From a checkpoint of a small transformer trained on Wikipedia: 1.6M parameters.
Each number is 200 + 30 x the weight over its row's rms, rounded and kept within 0 to 999. Layers, rows and columns count from 0. The size before them is the row's rms in percent of the matrix's.

# down: layer 5 MLP down (transposed), 384x96, rms 0.0829, rows 262-297, columns 0-95
# up: layer 5 MLP up, 384x96, rms 0.083, rows 263-298, columns 0-95
down262,112,233,179,211,235,252,202,206,164,199,208,195,201,185,144,135,211,151,182,131,172,230,226,182,212,206,236,247,216,183,179,202,236,188,250,222,192,187,164,218,219,180,185,172,165,244,183,209,223,244,254,247,187,233,177,164,172,164,231,191,218,206,150,192,173,188,246,229,157,182,177,202,232,169,239,192,199,222,235,233,149,198,208,165,178,220,207,242,234,228,237,155,239,164,176,224,210
up263,106,192,247,184,252,212,160,137,215,179,253,187,204,221,195,199,188,175,218,229,233,239,196,216,249,189,234,193,203,221,225,222,169,160,203,139,197,203,198,226,236,193,254,193,257,192,204,192,223,199,200,213,150,214,232,221,230,152,180,168,238,218,174,210,185,219,236,194,200,182,200,196,232,116,151,202,220,243,196,193,213,244,205,215,149,166,202,169,121,208,213,186,220,178,254,243,213
down263,111,179,187,200,228,152,199,178,184,185,217,238,127,211,250,172,246,266,200,191,188,154,174,224,165,213,188,185,192,222,194,202,190,177,234,166,249,199,188,181,220,242,251,156,153,193,197,268,231,175,176,224,218,199,204,208,170,208,176,228,178,182,182,155,238,241,206,272,173,234,203,197,196,253,189,229,134,184,224,160,186,266,194,192,191,230,189,166,224,204,209,212,201,165,169,205,210
up264,102,235,265,88,155,195,224,239,179,204,169,165,225,240,181,199,187,195,184,177,212,240,165,208,167,180,214,178,237,181,166,220,188,176,273,165,223,215,159,224,180,167,164,165,228,195,168,223,154,240,198,220,191,218,239,205,219,241,195,195,204,224,233,203,221,193,167,266,221,215,179,180,184,209,172,202,218,152,186,195,231,194,197,203,238,244,203,223,192,236,207,201,254,174,164,197,214
down264,101,158,161,280,215,192,204,226,215,227,196,178,194,202,192,159,208,238,216,178,200,232,195,236,183,169,149,189,177,223,260,235,184,253,205,213,206,210,238,194,239,230,182,247,187,195,196,231,199,199,205,224,206,221,192,227,166,199,206,212,138,193,203,240,184,242,179,152,222,215,175,158,161,208,246,149,194,179,162,222,151,133,184,256,190,174,212,170,235,191,154,233,170,191,212,162,250
up265,102,190,238,189,204,197,232,199,209,222,181,153,207,191,162,237,193,207,182,193,205,227,216,221,250,200,178,201,201,201,188,194,205,201,114,165,213,140,215,272,254,202,207,227,192,225,170,162,232,222,258,166,174,177,168,261,161,261,195,185,263,215,218,162,196,194,171,156,162,221,199,256,225,181,243,174,188,181,159,182,173,226,188,180,196,213,178,140,205,204,200,222,248,235,220,198,211
down265,097,197,195,231,214,179,212,191,170,204,206,170,200,180,241,189,206,200,155,248,213,206,178,185,181,189,198,199,233,237,238,174,222,234,224,187,247,216,197,175,181,157,192,181,227,235,165,211,185,233,184,228,230,188,216,244,200,211,196,208,160,175,228,242,240,221,181,244,201,192,230,136,145,170,230,233,118,221,206,219,214,209,176,220,148,262,217,171,281,201,137,182,208,218,132,180,191
up266,107,155,217,167,200,202,215,150,174,233,149,190,230,200,192,166,145,171,259,226,215,203,204,165,167,256,207,211,218,234,216,184,181,220,194,214,132,223,192,226,230,244,176,198,213,287,171,213,210,198,161,178,266,185,189,250,167,201,196,186,199,179,206,181,187,183,202,174,219,212,225,193,276,228,219,212,238,181,146,185,177,196,209,196,165,196,183,242,207,161,242,243,225,168,189,195,156
down266,104,242,178,184,246,163,191,228,238,215,220,148,167,192,177,253,202,175,152,161,230,197,230,164,194,204,237,179,226,209,216,220,182,138,208,148,182,233,173,163,167,211,174,236,235,140,203,182,251,176,240,190,204,213,187,133,148,225,202,198,245,195,219,209,190,245,230,179,196,230,165,221,131,198,194,249,214,185,215,241,216,232,187,195,199,210,194,195,172,250,212,243,187,192,213,211,244
up267,091,197,187,183,229,218,182,188,152,216,215,236,210,200,245,174,230,239,228,206,244,204,248,180,220,136,244,213,215,222,226,167,115,251,204,193,227,217,139,177,236,179,182,253,190,242,190,196,218,204,164,211,190,210,222,202,156,175,202,225,214,189,159,162,184,223,231,180,205,208,212,186,209,245,165,175,156,176,163,207,147,190,225,184,151,179,166,242,219,236,163,191,217,200,244,156,246
down267,091,201,184,216,158,126,181,236,271,160,176,203,255,159,200,214,222,215,174,176,210,198,227,159,187,234,153,198,179,194,169,219,260,164,176,237,190,181,185,233,237,224,225,143,215,249,256,236,166,200,247,176,223,190,248,187,211,176,247,171,155,161,234,202,200,202,177,156,166,176,221,195,208,184,223,236,231,180,178,187,189,140,215,223,215,210,209,225,186,193,246,224,199,196,192,180,218
up268,113,217,218,237,198,217,180,194,200,244,215,169,129,226,235,229,187,233,164,227,211,200,178,170,179,198,274,222,198,194,245,195,190,281,237,213,179,133,231,214,162,219,207,182,197,240,174,195,205,226,259,207,202,188,170,219,202,142,210,211,183,217,228,155,258,229,238,253,227,201,170,215,181,245,226,198,221,192,222,215,219,191,168,216,164,152,152,234,188,163,222,186,195,231,193,192,162
down268,111,197,203,220,226,219,202,257,198,169,234,208,154,187,191,203,166,195,214,179,239,234,212,216,174,218,165,189,169,164,187,165,235,222,163,213,156,215,160,236,239,207,182,254,243,191,243,176,209,234,211,131,180,183,251,263,221,200,166,182,217,196,227,213,185,187,158,186,187,219,260,175,150,170,218,173,192,231,202,148,248,188,212,181,205,164,266,180,245,215,159,245,177,178,207,180,174
up269,091,246,221,281,156,180,153,200,207,167,163,205,170,240,236,233,184,236,202,193,162,148,214,231,218,174,203,231,233,175,195,165,208,167,235,179,228,181,177,235,226,203,234,192,205,179,258,227,212,191,174,166,245,182,217,205,179,184,169,245,210,186,207,172,228,181,239,171,189,199,168,217,217,221,221,163,151,210,208,232,158,244,265,256,225,186,192,180,155,170,193,194,260,200,186,179,230
down269,094,207,153,187,234,239,214,162,235,195,214,236,176,160,150,216,251,204,258,213,226,253,169,129,127,215,216,215,194,232,207,212,181,185,229,196,249,209,177,195,215,218,213,223,210,177,190,164,185,233,262,224,160,235,175,201,182,245,195,229,164,263,192,205,157,209,147,207,170,239,206,184,213,173,214,187,197,155,188,256,215,196,212,166,205,192,165,155,195,223,230,186,189,164,229,175,206
up270,109,193,192,197,171,189,165,253,165,166,197,205,214,226,208,202,154,182,180,182,198,208,200,223,192,239,253,215,257,193,198,190,168,185,213,211,250,225,231,168,199,196,185,148,211,179,196,203,182,178,191,219,233,190,182,146,178,192,269,200,198,236,154,185,181,203,157,211,208,265,168,265,211,214,203,136,142,247,208,189,177,214,244,190,196,244,192,183,206,192,217,187,155,198,271,143,259
down270,104,162,182,157,192,216,227,237,232,191,155,214,193,219,208,180,258,208,193,208,183,211,194,178,221,209,214,177,169,184,148,153,211,215,159,188,222,187,206,250,181,164,252,190,187,194,190,232,181,199,218,209,222,197,226,166,225,164,168,278,154,215,188,251,180,213,177,252,222,168,188,213,164,238,176,240,229,240,200,148,255,137,198,163,205,186,234,235,201,219,200,194,206,162,129,169,162
up271,093,186,205,210,156,211,141,204,182,202,206,209,143,209,227,219,245,190,178,144,254,193,167,269,185,174,221,198,218,205,218,208,151,180,263,187,234,169,181,229,143,225,171,244,188,182,141,229,178,174,228,196,193,197,213,268,175,216,179,141,192,157,179,190,179,241,228,182,240,161,202,155,190,141,199,181,223,184,206,197,156,256,210,222,216,198,225,213,231,210,210,183,226,229,215,204,197
down271,090,210,188,149,205,197,205,166,221,180,217,232,212,217,185,151,202,217,221,228,206,136,214,114,239,244,156,210,196,187,232,211,195,163,203,241,192,184,193,172,230,226,241,183,191,187,198,190,166,167,159,209,213,206,208,204,226,167,133,197,199,265,229,160,196,197,218,275,196,200,163,176,159,207,209,179,197,216,213,173,199,157,224,232,263,169,191,230,214,228,225,239,141,210,232,257,203
up272,112,207,237,211,199,223,185,177,227,221,157,190,201,199,246,214,302,240,227,243,240,243,191,213,141,211,230,160,221,204,233,170,237,201,198,174,164,183,201,263,196,233,195,246,178,188,170,234,236,225,198,188,218,195,215,213,178,163,178,228,202,169,199,242,253,227,205,223,190,208,204,194,187,219,196,233,208,256,185,200,203,165,153,242,215,191,235,145,190,171,248,207,237,181,193,235,261
down272,106,173,208,157,230,152,204,191,171,173,227,217,197,219,237,241,148,239,227,152,189,175,236,176,232,183,171,184,190,176,179,176,188,160,120,156,184,217,174,196,224,196,245,181,229,278,181,215,176,153,219,175,182,258,184,204,177,210,189,173,191,184,260,201,245,180,192,235,175,248,229,221,202,186,203,213,215,268,225,205,233,203,252,170,229,146,181,213,183,206,221,167,192,223,195,203,212
up273,093,238,190,225,120,210,194,204,149,163,221,166,200,229,163,159,198,220,196,176,219,173,167,253,200,224,204,219,135,159,215,187,206,203,200,148,242,165,198,202,176,250,242,196,176,179,215,173,171,215,154,165,249,219,204,170,176,233,168,195,224,231,183,233,206,211,198,212,182,178,255,216,147,200,193,222,186,206,228,148,171,196,189,206,206,205,168,248,151,181,159,149,199,189,186,189,126
down273,087,228,192,231,222,230,184,226,237,153,199,195,216,195,143,245,219,199,206,206,182,220,204,178,171,173,126,217,203,220,220,213,226,223,205,238,172,197,211,252,130,131,197,176,172,213,232,163,180,176,219,152,185,201,221,150,212,267,177,210,187,196,212,206,190,244,148,206,219,186,178,196,216,174,176,213,213,179,195,233,274,171,234,198,190,187,209,227,204,234,232,236,169,220,219,248,276
up274,099,239,165,272,182,238,250,193,200,184,193,203,220,179,208,183,227,206,255,182,190,222,254,207,184,169,252,230,173,238,188,209,168,234,235,186,189,133,160,208,183,215,221,216,237,225,226,224,239,229,207,183,263,258,221,218,228,177,233,173,215,175,177,194,208,181,156,193,181,184,164,229,215,194,205,179,217,246,208,199,254,230,238,166,242,159,198,199,226,218,156,166,259,202,245,188,200
down274,096,212,221,141,154,158,216,203,249,221,198,203,194,193,178,247,171,232,178,202,199,169,141,227,190,191,159,124,161,252,205,242,254,224,213,182,213,220,188,195,193,182,208,221,183,207,231,166,207,236,197,185,167,196,204,169,137,200,236,173,210,201,218,197,244,184,208,166,182,216,179,218,204,225,235,179,222,193,258,213,137,206,170,203,191,220,191,252,269,217,217,173,145,256,197,207,159
up275,088,226,201,185,220,159,226,181,175,185,217,122,224,185,163,208,174,259,206,249,215,161,172,220,205,202,194,212,218,206,164,260,188,164,165,205,187,204,241,152,222,129,217,175,180,214,210,244,221,187,144,120,185,197,249,191,204,201,175,157,207,263,209,183,205,238,218,214,194,201,169,271,214,204,181,208,177,155,197,244,198,194,213,211,183,164,194,224,177,220,197,259,202,166,208,165,198
down275,086,204,154,210,171,203,194,200,175,185,207,217,210,179,157,193,196,224,213,168,180,236,228,153,207,214,266,184,180,195,212,208,169,162,224,197,209,230,156,150,213,161,281,237,261,233,195,206,154,250,177,185,193,199,214,230,200,164,193,160,181,189,149,221,231,258,197,168,184,212,262,222,209,284,199,178,175,185,253,188,210,193,191,206,199,229,193,191,210,198,236,176,171,254,214,206,142
up276,126,207,179,205,241,182,207,167,150,163,195,258,175,194,256,199,221,156,244,257,220,234,222,198,165,262,248,237,231,241,195,237,189,177,173,229,202,243,151,197,183,227,213,250,230,216,217,193,196,205,173,172,152,246,219,207,227,202,253,247,206,203,219,205,194,157,195,232,226,175,188,239,216,193,223,212,237,268,215,235,210,233,149,217,187,221,214,199,214,212,228,227,181,165,192,245,217
down276,105,235,195,193,163,214,179,253,210,168,171,246,174,200,157,233,199,201,213,156,224,110,150,181,232,184,203,210,233,220,198,189,197,191,253,218,214,220,254,187,201,210,201,143,160,178,246,171,191,214,161,182,207,191,193,194,141,187,223,248,223,189,196,241,139,182,211,165,193,216,161,175,226,179,235,253,191,214,199,202,230,243,197,179,219,202,138,198,213,222,144,220,231,226,192,216,252
up277,099,167,180,224,173,229,188,206,178,204,186,170,221,233,228,172,148,198,156,160,193,205,249,211,232,209,238,250,217,256,229,230,220,201,195,182,134,195,184,174,260,169,203,202,198,192,220,227,220,179,157,195,213,250,160,144,177,146,190,209,192,277,128,191,191,171,228,236,220,231,203,209,227,229,186,207,205,205,157,161,159,189,210,226,188,206,227,173,193,214,247,220,169,258,201,229,217
down277,100,219,161,210,210,217,237,225,236,230,246,155,219,212,214,205,177,206,189,248,166,224,157,195,229,176,258,167,239,177,176,254,219,196,217,196,229,208,216,184,173,181,195,196,154,220,155,179,208,285,210,226,250,145,188,209,240,170,187,170,225,161,186,195,173,215,189,206,171,192,183,200,189,143,238,163,205,178,184,196,205,195,252,153,226,264,203,176,176,180,173,208,196,141,161,239,233
up278,089,273,215,177,180,252,230,153,198,218,160,188,209,197,244,181,212,194,206,180,218,155,261,238,237,221,228,211,212,210,192,180,225,265,240,223,173,220,183,244,224,225,203,188,214,259,160,200,203,175,228,252,179,213,163,236,158,225,209,215,198,183,164,194,207,175,162,164,247,187,194,238,199,213,201,194,195,161,256,161,211,147,161,206,244,234,200,221,202,181,176,206,173,251,163,243,185
down278,085,196,214,214,221,192,278,172,177,206,188,248,199,185,180,179,150,153,193,158,168,180,145,170,237,211,211,200,186,179,204,190,179,186,180,200,245,217,273,240,203,202,222,171,220,143,205,199,219,223,217,193,238,218,203,241,194,191,217,203,231,185,198,215,203,213,201,224,170,175,247,180,227,182,230,255,201,193,133,221,159,191,209,155,163,217,227,163,189,259,182,170,220,245,114,216,235
up279,112,264,235,200,252,212,204,210,201,151,233,157,177,270,235,193,234,202,215,227,194,174,242,160,195,226,267,189,194,198,196,231,197,207,201,177,214,260,194,232,214,179,195,199,228,237,175,239,200,197,223,201,215,154,163,224,186,251,209,216,233,225,256,152,228,195,158,205,249,187,195,232,180,219,178,221,259,250,203,224,245,236,236,202,236,188,159,224,203,238,223,200,187,162,209,162,194
down279,096,214,211,192,201,229,213,241,180,219,186,204,243,219,211,156,200,138,212,204,210,234,198,203,205,199,195,201,288,206,214,233,229,195,227,231,200,181,152,257,223,185,152,216,160,184,182,171,181,230,200,213,230,203,179,215,184,201,169,126,235,259,196,233,241,148,213,202,207,182,212,167,197,206,259,191,170,214,168,154,161,148,180,201,228,192,229,213,173,172,193,217,204,204,155,239,113
up280,102,289,165,180,245,238,242,234,170,231,190,208,222,236,235,189,206,238,208,187,227,147,204,186,207,161,213,245,224,183,223,197,203,186,192,190,210,200,250,188,203,197,186,194,227,194,227,152,264,279,194,179,196,232,219,220,205,196,201,172,203,237,173,166,164,209,227,149,231,180,201,155,160,174,248,168,196,197,132,182,158,193,171,235,169,196,217,206,162,216,189,242,214,189,223,203,149
down280,111,231,93,207,168,174,197,187,143,193,289,186,214,179,214,184,223,191,226,187,212,226,243,174,193,205,218,197,167,179,210,196,204,197,200,175,184,230,185,177,221,181,196,210,182,232,207,179,201,206,282,231,207,209,144,205,240,173,236,184,203,197,202,192,167,182,212,192,207,187,203,165,241,200,244,174,233,160,204,188,168,213,233,194,167,240,158,205,264,178,193,192,247,222,259,180,135
up281,096,204,166,159,241,206,176,193,144,226,212,161,175,207,222,212,194,149,182,195,165,175,191,207,214,240,200,179,178,228,210,199,185,211,213,141,183,193,129,254,223,234,225,202,213,182,185,171,210,272,223,201,171,232,230,164,212,204,196,154,200,188,258,242,202,183,165,175,195,209,243,249,235,223,190,201,192,103,152,208,212,200,153,206,179,188,140,214,209,220,224,200,249,217,234,189,193
down281,099,194,211,205,122,198,201,210,234,228,204,209,209,149,167,205,208,205,240,214,171,167,200,245,163,224,225,191,172,165,197,110,184,214,222,232,209,211,192,200,194,203,214,225,221,181,135,207,209,152,232,158,197,220,210,190,225,186,200,203,234,162,201,207,190,231,247,247,154,200,253,228,246,224,210,200,184,168,183,143,210,146,206,142,196,246,205,179,193,110,232,193,193,209,186,198,225
up282,086,234,225,254,171,158,185,186,202,190,223,191,205,262,171,217,201,193,255,198,206,213,223,191,234,238,166,248,222,257,271,204,229,190,217,169,194,212,163,234,206,197,223,235,222,200,200,150,182,208,147,182,197,174,140,186,227,193,181,200,196,206,230,227,173,163,174,224,229,263,157,208,261,209,177,186,200,223,197,235,190,218,186,154,231,170,169,228,160,202,193,110,211,181,211,209,220
down282,093,168,244,180,178,209,222,147,160,230,192,179,248,170,165,230,172,236,263,251,146,206,201,197,177,233,185,173,192,179,160,177,177,184,180,227,231,168,184,255,169,192,171,186,203,206,196,218,227,218,225,179,187,204,264,187,218,203,209,226,120,185,161,169,244,201,179,155,256,262,186,242,220,213,226,232,176,147,213,173,197,185,201,215,193,226,201,195,218,197,169,191,165,188,246,155,205
up283,102,219,219,235,185,176,279,177,245,135,214,171,139,170,238,212,205,252,229,179,193,206,203,236,189,224,200,200,213,240,207,221,226,210,180,186,210,236,217,225,219,223,228,162,239,261,179,213,220,217,199,227,223,179,198,249,171,225,189,205,206,236,213,176,185,202,165,152,223,255,220,250,221,195,227,262,177,193,229,204,195,205,211,248,200,228,170,164,238,231,244,227,198,191,277,184,215
down283,091,159,152,225,208,212,164,244,196,202,214,173,244,253,225,220,162,209,178,228,236,174,244,187,221,196,196,156,236,192,225,173,151,256,190,145,214,178,203,186,165,181,169,235,189,132,256,194,204,197,215,227,165,190,224,203,202,143,264,201,201,228,185,245,247,213,198,184,182,206,211,149,215,176,264,186,176,193,177,156,177,162,172,220,219,237,214,203,194,168,175,226,199,211,146,225,199
up284,087,209,172,203,178,214,196,181,169,254,209,224,210,225,202,183,206,227,188,208,208,181,205,174,220,201,201,187,209,248,197,236,170,196,191,259,206,173,188,208,192,214,151,242,196,228,229,175,190,188,184,181,200,257,192,273,203,154,227,218,194,252,221,206,151,185,235,181,207,239,178,221,183,196,189,159,192,125,175,229,210,216,195,291,129,155,157,106,191,179,230,192,199,210,187,210,177
down284,092,242,198,238,172,152,205,223,231,211,193,179,190,232,172,190,195,179,251,150,172,236,174,189,240,193,175,223,209,173,195,164,201,173,207,140,136,192,198,206,241,171,149,160,163,192,210,218,143,220,233,178,212,173,261,195,190,228,235,197,200,177,150,179,231,126,194,207,198,226,210,186,203,225,223,212,192,201,182,182,157,199,255,189,203,229,242,242,240,222,136,247,212,244,185,186,181
up285,096,188,212,201,166,234,233,167,160,182,187,175,189,235,229,195,237,189,250,188,228,172,190,193,193,232,199,213,153,181,177,165,287,208,210,197,200,225,133,141,201,184,197,186,177,212,192,189,186,214,207,136,197,218,254,254,208,183,216,176,190,180,221,216,212,235,212,199,229,254,170,214,152,161,212,235,192,209,240,138,164,191,233,213,149,162,223,238,211,200,189,170,263,217,208,173,252
down285,097,189,188,184,223,230,173,218,223,227,235,219,176,165,192,207,185,178,220,191,174,204,186,186,192,186,243,203,204,201,217,184,193,165,175,177,193,181,163,157,269,202,258,209,246,130,140,223,207,232,227,218,209,214,226,191,213,234,161,145,223,191,196,265,196,305,163,195,180,164,184,187,175,148,250,206,207,219,241,226,199,189,169,195,247,177,188,251,175,193,204,212,183,226,176,202,154
up286,097,204,199,174,219,172,221,174,252,266,227,192,150,211,144,229,209,220,169,144,217,215,169,183,147,131,206,159,224,146,155,155,211,228,201,212,173,196,170,244,247,213,162,196,185,207,206,209,240,217,194,170,225,233,215,238,116,152,203,242,205,197,219,213,162,218,191,190,190,194,207,239,196,192,226,236,199,220,219,198,224,187,167,211,252,207,178,167,198,176,261,182,184,174,204,228,208
down286,095,198,180,204,151,233,174,245,176,166,218,144,205,244,195,162,231,216,186,157,147,146,208,197,193,188,197,256,179,221,158,207,169,163,189,219,183,174,200,198,157,247,205,188,209,268,198,223,182,193,258,166,235,179,213,262,244,207,170,221,186,165,237,228,182,217,241,222,196,196,167,192,235,195,210,231,230,125,220,214,188,204,195,197,156,200,229,169,185,214,200,235,259,200,156,199,168
up287,104,255,200,209,204,242,176,213,203,213,208,194,214,167,226,258,192,308,173,227,232,193,167,237,254,193,248,162,200,225,221,194,208,185,231,237,200,189,255,213,191,190,215,237,201,225,227,219,240,200,175,200,192,243,234,193,188,210,202,248,258,210,203,195,161,207,138,213,210,205,197,181,220,212,218,191,146,170,205,255,236,231,190,233,193,201,173,164,203,223,162,199,178,173,196,280,226
down287,098,218,191,199,179,155,171,179,226,228,146,218,202,197,241,221,210,172,194,187,156,189,164,234,213,238,181,207,219,156,234,210,172,157,188,159,201,206,214,221,162,214,248,175,194,190,228,197,218,154,194,230,207,145,210,242,135,232,195,152,204,207,176,195,232,211,213,249,229,215,221,249,181,208,220,156,131,170,236,161,208,254,241,221,223,203,150,215,222,227,205,144,213,271,203,218,211
up288,094,205,191,203,241,195,191,196,188,228,138,215,254,185,194,213,234,164,181,177,209,250,209,202,176,160,228,160,219,246,186,205,178,236,275,150,184,192,203,169,197,209,181,210,226,216,182,261,230,212,157,230,188,247,179,269,138,209,197,254,202,170,229,151,162,148,182,223,167,272,203,179,267,192,226,212,189,201,222,231,218,217,196,189,184,174,202,158,213,232,215,205,193,196,218,196,190
down288,092,212,222,145,168,222,214,226,184,193,217,224,193,194,214,234,234,218,234,225,162,253,211,190,214,215,199,186,252,221,153,179,184,157,156,182,224,213,166,152,150,234,221,124,197,175,215,205,180,219,251,210,259,183,188,210,211,172,198,200,166,150,208,241,220,191,192,168,145,145,254,165,215,229,249,196,231,191,169,166,196,224,180,190,199,252,233,199,228,184,191,259,215,232,224,195,171
up289,106,191,203,281,209,235,189,179,155,179,178,194,180,212,228,168,213,180,189,220,205,192,156,187,210,213,187,169,208,174,224,204,175,224,163,156,238,255,183,169,188,224,202,151,174,197,218,220,185,210,222,170,198,171,199,206,175,186,210,196,212,199,219,176,182,194,210,153,238,234,194,200,187,225,149,150,214,239,233,315,205,235,149,209,239,204,249,206,250,195,233,273,189,206,154,198,225
down289,103,170,174,234,242,204,249,201,222,264,222,247,219,207,146,186,167,172,169,274,181,188,206,190,205,183,208,192,243,236,232,179,205,174,205,189,229,167,251,187,241,119,207,233,213,190,195,178,238,203,154,226,160,239,177,213,138,255,220,199,157,193,234,192,221,215,149,175,183,204,204,190,174,156,233,199,150,206,177,196,168,217,222,196,228,157,171,171,169,226,186,195,223,209,223,207,212
up290,100,221,177,194,235,208,247,211,184,235,199,206,219,179,164,158,227,147,270,239,239,173,156,234,212,157,211,191,278,240,208,212,308,222,184,174,205,197,241,198,191,205,191,195,250,241,200,181,218,158,186,230,218,202,221,146,186,202,182,184,249,246,180,203,206,214,144,191,190,184,177,212,204,213,200,209,230,235,161,244,204,212,210,241,198,198,215,183,189,215,168,174,229,200,229,221,242
down290,107,214,201,230,212,161,191,236,226,152,184,192,160,247,216,231,190,218,153,168,212,220,204,226,190,220,253,188,228,203,159,201,137,258,279,204,214,196,148,191,182,223,187,236,150,210,183,163,171,222,216,191,183,180,204,177,181,186,192,147,228,145,214,169,206,166,209,208,204,213,249,165,254,212,205,204,212,206,188,218,141,221,201,167,191,210,194,162,248,210,234,131,183,257,215,190,231
up291,102,184,234,166,146,208,229,195,212,138,155,164,216,202,197,165,201,182,177,132,226,219,203,195,193,180,181,187,198,131,159,159,151,240,197,198,157,165,187,237,216,180,144,161,186,198,170,207,235,190,203,198,151,160,230,231,223,229,180,187,216,225,187,181,191,196,202,199,224,129,140,197,272,182,164,226,183,219,202,169,244,166,228,182,217,175,160,190,182,177,192,211,223,213,150,197,181
down291,102,183,219,201,246,215,185,246,213,181,227,218,205,212,200,207,174,175,199,182,166,244,211,210,165,191,146,218,173,236,175,189,208,190,202,216,156,216,223,227,215,191,180,226,169,172,188,179,167,226,193,227,202,189,231,201,201,150,212,214,112,244,181,158,225,155,226,190,266,193,237,191,175,256,221,158,260,168,207,232,178,272,186,196,183,231,181,191,169,278,167,182,222,214,221,170,248
up292,103,179,207,238,175,240,191,182,158,248,201,157,194,194,291,184,228,143,218,219,222,227,247,181,204,215,201,211,207,221,217,193,169,257,191,200,165,253,212,191,181,228,154,182,160,208,233,212,205,137,193,196,160,209,224,201,214,237,264,230,206,217,234,198,244,245,240,250,240,236,186,223,192,260,212,224,228,238,174,206,200,208,233,219,225,184,166,252,208,200,211,201,239,187,222,171,204
down292,102,195,250,203,244,191,219,155,154,138,192,188,204,164,195,207,222,132,215,127,262,201,210,221,225,205,188,185,195,238,209,175,216,203,194,238,196,212,249,181,169,232,166,181,222,247,216,212,175,152,210,210,238,191,178,251,170,219,212,148,219,187,178,225,202,182,177,166,237,259,189,194,240,197,231,184,183,187,242,163,175,206,157,180,203,187,224,158,179,181,184,176,175,260,189,256,226
up293,114,212,197,267,199,193,203,187,235,157,256,227,231,220,232,190,217,178,139,232,174,219,158,236,257,228,218,212,208,204,224,239,164,227,212,181,235,214,208,254,219,164,190,202,165,241,203,232,209,180,243,206,192,164,245,202,141,207,187,198,179,217,225,169,226,247,191,171,193,247,161,251,253,270,184,228,213,180,202,214,200,164,178,223,246,238,194,232,193,165,228,210,210,167,214,213,170
down293,102,220,222,175,207,200,131,174,239,146,142,198,203,179,190,213,185,172,249,218,194,206,164,236,209,176,196,172,200,213,208,180,214,206,207,233,206,155,148,302,200,241,178,209,260,158,183,176,206,217,139,222,193,220,168,177,254,226,159,253,190,205,240,213,171,203,229,199,195,215,208,197,182,187,190,221,219,187,135,209,211,228,246,149,180,230,251,190,175,194,200,231,220,212,204,218,229
up294,103,204,210,198,147,194,154,158,161,177,131,239,205,231,251,188,145,134,171,140,159,154,206,178,204,173,200,184,229,155,206,177,180,228,234,228,171,172,179,227,200,179,206,203,198,196,167,225,160,226,201,179,203,219,189,191,213,200,234,169,157,220,182,226,267,257,221,168,215,208,151,197,190,218,169,187,203,232,182,181,206,172,173,198,146,174,204,172,219,176,168,151,201,210,167,215,254
down294,102,201,162,176,211,175,210,242,229,178,155,143,209,236,175,186,215,183,204,220,223,274,226,220,186,191,156,257,171,214,238,216,265,170,148,177,229,210,202,174,182,200,168,216,233,221,199,183,210,265,205,166,182,228,186,225,223,202,228,241,210,209,188,181,205,146,188,205,137,191,189,188,182,155,188,194,227,177,183,174,168,193,222,246,170,250,198,237,159,172,181,275,192,189,182,246,178
up295,108,142,248,218,182,245,193,158,221,183,182,214,217,254,168,244,210,222,213,193,194,240,132,175,248,210,225,201,175,192,224,218,151,212,195,178,260,234,181,193,260,178,186,235,214,146,223,208,209,203,214,229,160,205,207,213,176,200,213,205,188,223,168,178,188,190,244,204,187,191,236,218,259,238,183,226,252,219,175,213,202,234,166,171,174,216,180,193,195,203,169,255,289,180,163,178,220
down295,111,184,166,182,217,185,183,200,183,223,268,205,176,217,242,175,228,244,198,178,178,157,233,197,168,226,153,208,240,219,222,190,194,230,236,242,204,223,221,194,148,208,243,180,230,145,224,255,169,196,168,225,208,200,234,137,163,214,235,209,166,188,129,162,176,192,195,150,201,192,173,208,174,234,164,208,214,266,216,172,202,199,202,235,245,217,153,240,196,176,213,196,203,170,225,234,247
up296,104,202,165,182,206,273,199,183,168,216,182,163,187,185,235,216,144,227,231,231,201,239,226,258,184,203,202,198,238,232,245,196,245,211,227,212,197,190,229,188,222,263,238,251,205,173,240,175,196,269,154,199,185,258,222,211,223,151,168,216,193,175,155,219,183,181,201,168,201,146,174,249,224,201,217,213,184,237,223,247,182,182,212,220,206,184,222,200,244,200,232,261,186,157,217,180,201
down296,105,193,188,161,202,171,218,207,198,221,213,231,155,164,235,155,151,189,207,202,198,192,224,225,224,197,137,216,240,184,199,146,190,212,151,222,172,204,150,183,224,198,169,207,198,183,203,192,163,138,166,285,229,194,201,186,151,210,235,153,180,267,234,238,233,185,205,221,206,217,231,215,169,245,239,209,250,245,192,195,186,219,178,159,179,248,178,229,228,209,211,158,207,216,202,152,223
up297,104,241,189,162,228,184,199,238,192,239,190,173,165,204,213,219,198,173,166,181,237,140,210,251,226,197,184,159,229,286,211,213,232,162,202,237,211,185,172,172,208,182,194,153,263,185,167,196,173,208,262,179,177,239,182,183,185,255,241,184,228,227,188,170,199,218,228,139,173,208,140,240,178,217,164,176,149,228,232,130,204,206,186,210,176,203,196,190,214,186,208,182,224,220,189,216,202
down297,107,201,177,209,209,174,170,177,219,154,276,233,209,187,238,179,216,234,208,187,168,197,218,182,161,195,203,221,162,154,184,256,199,193,175,140,218,218,169,202,201,165,182,185,250,224,230,173,168,139,207,247,231,229,185,162,231,196,187,202,167,180,224,214,174,189,195,191,243,203,223,194,194,192,258,286,257,229,130,265,190,205,175,217,205,177,201,221,185,203,176,196,205,198,196,206,144
up298,093,200,251,129,207,251,204,239,211,222,233,154,178,247,153,211,190,200,203,205,200,199,203,187,225,188,217,163,246,187,209,222,244,211,185,177,196,154,201,218,221,184,194,148,219,232,222,239,192,202,185,184,245,202,203,171,222,214,207,170,159,209,212,188,212,269,258,222,183,207,102,245,239,160,239,166,161,199,186,207,214,222,180,165,214,188,224,240,209,242,227,242,232,247,180,203,197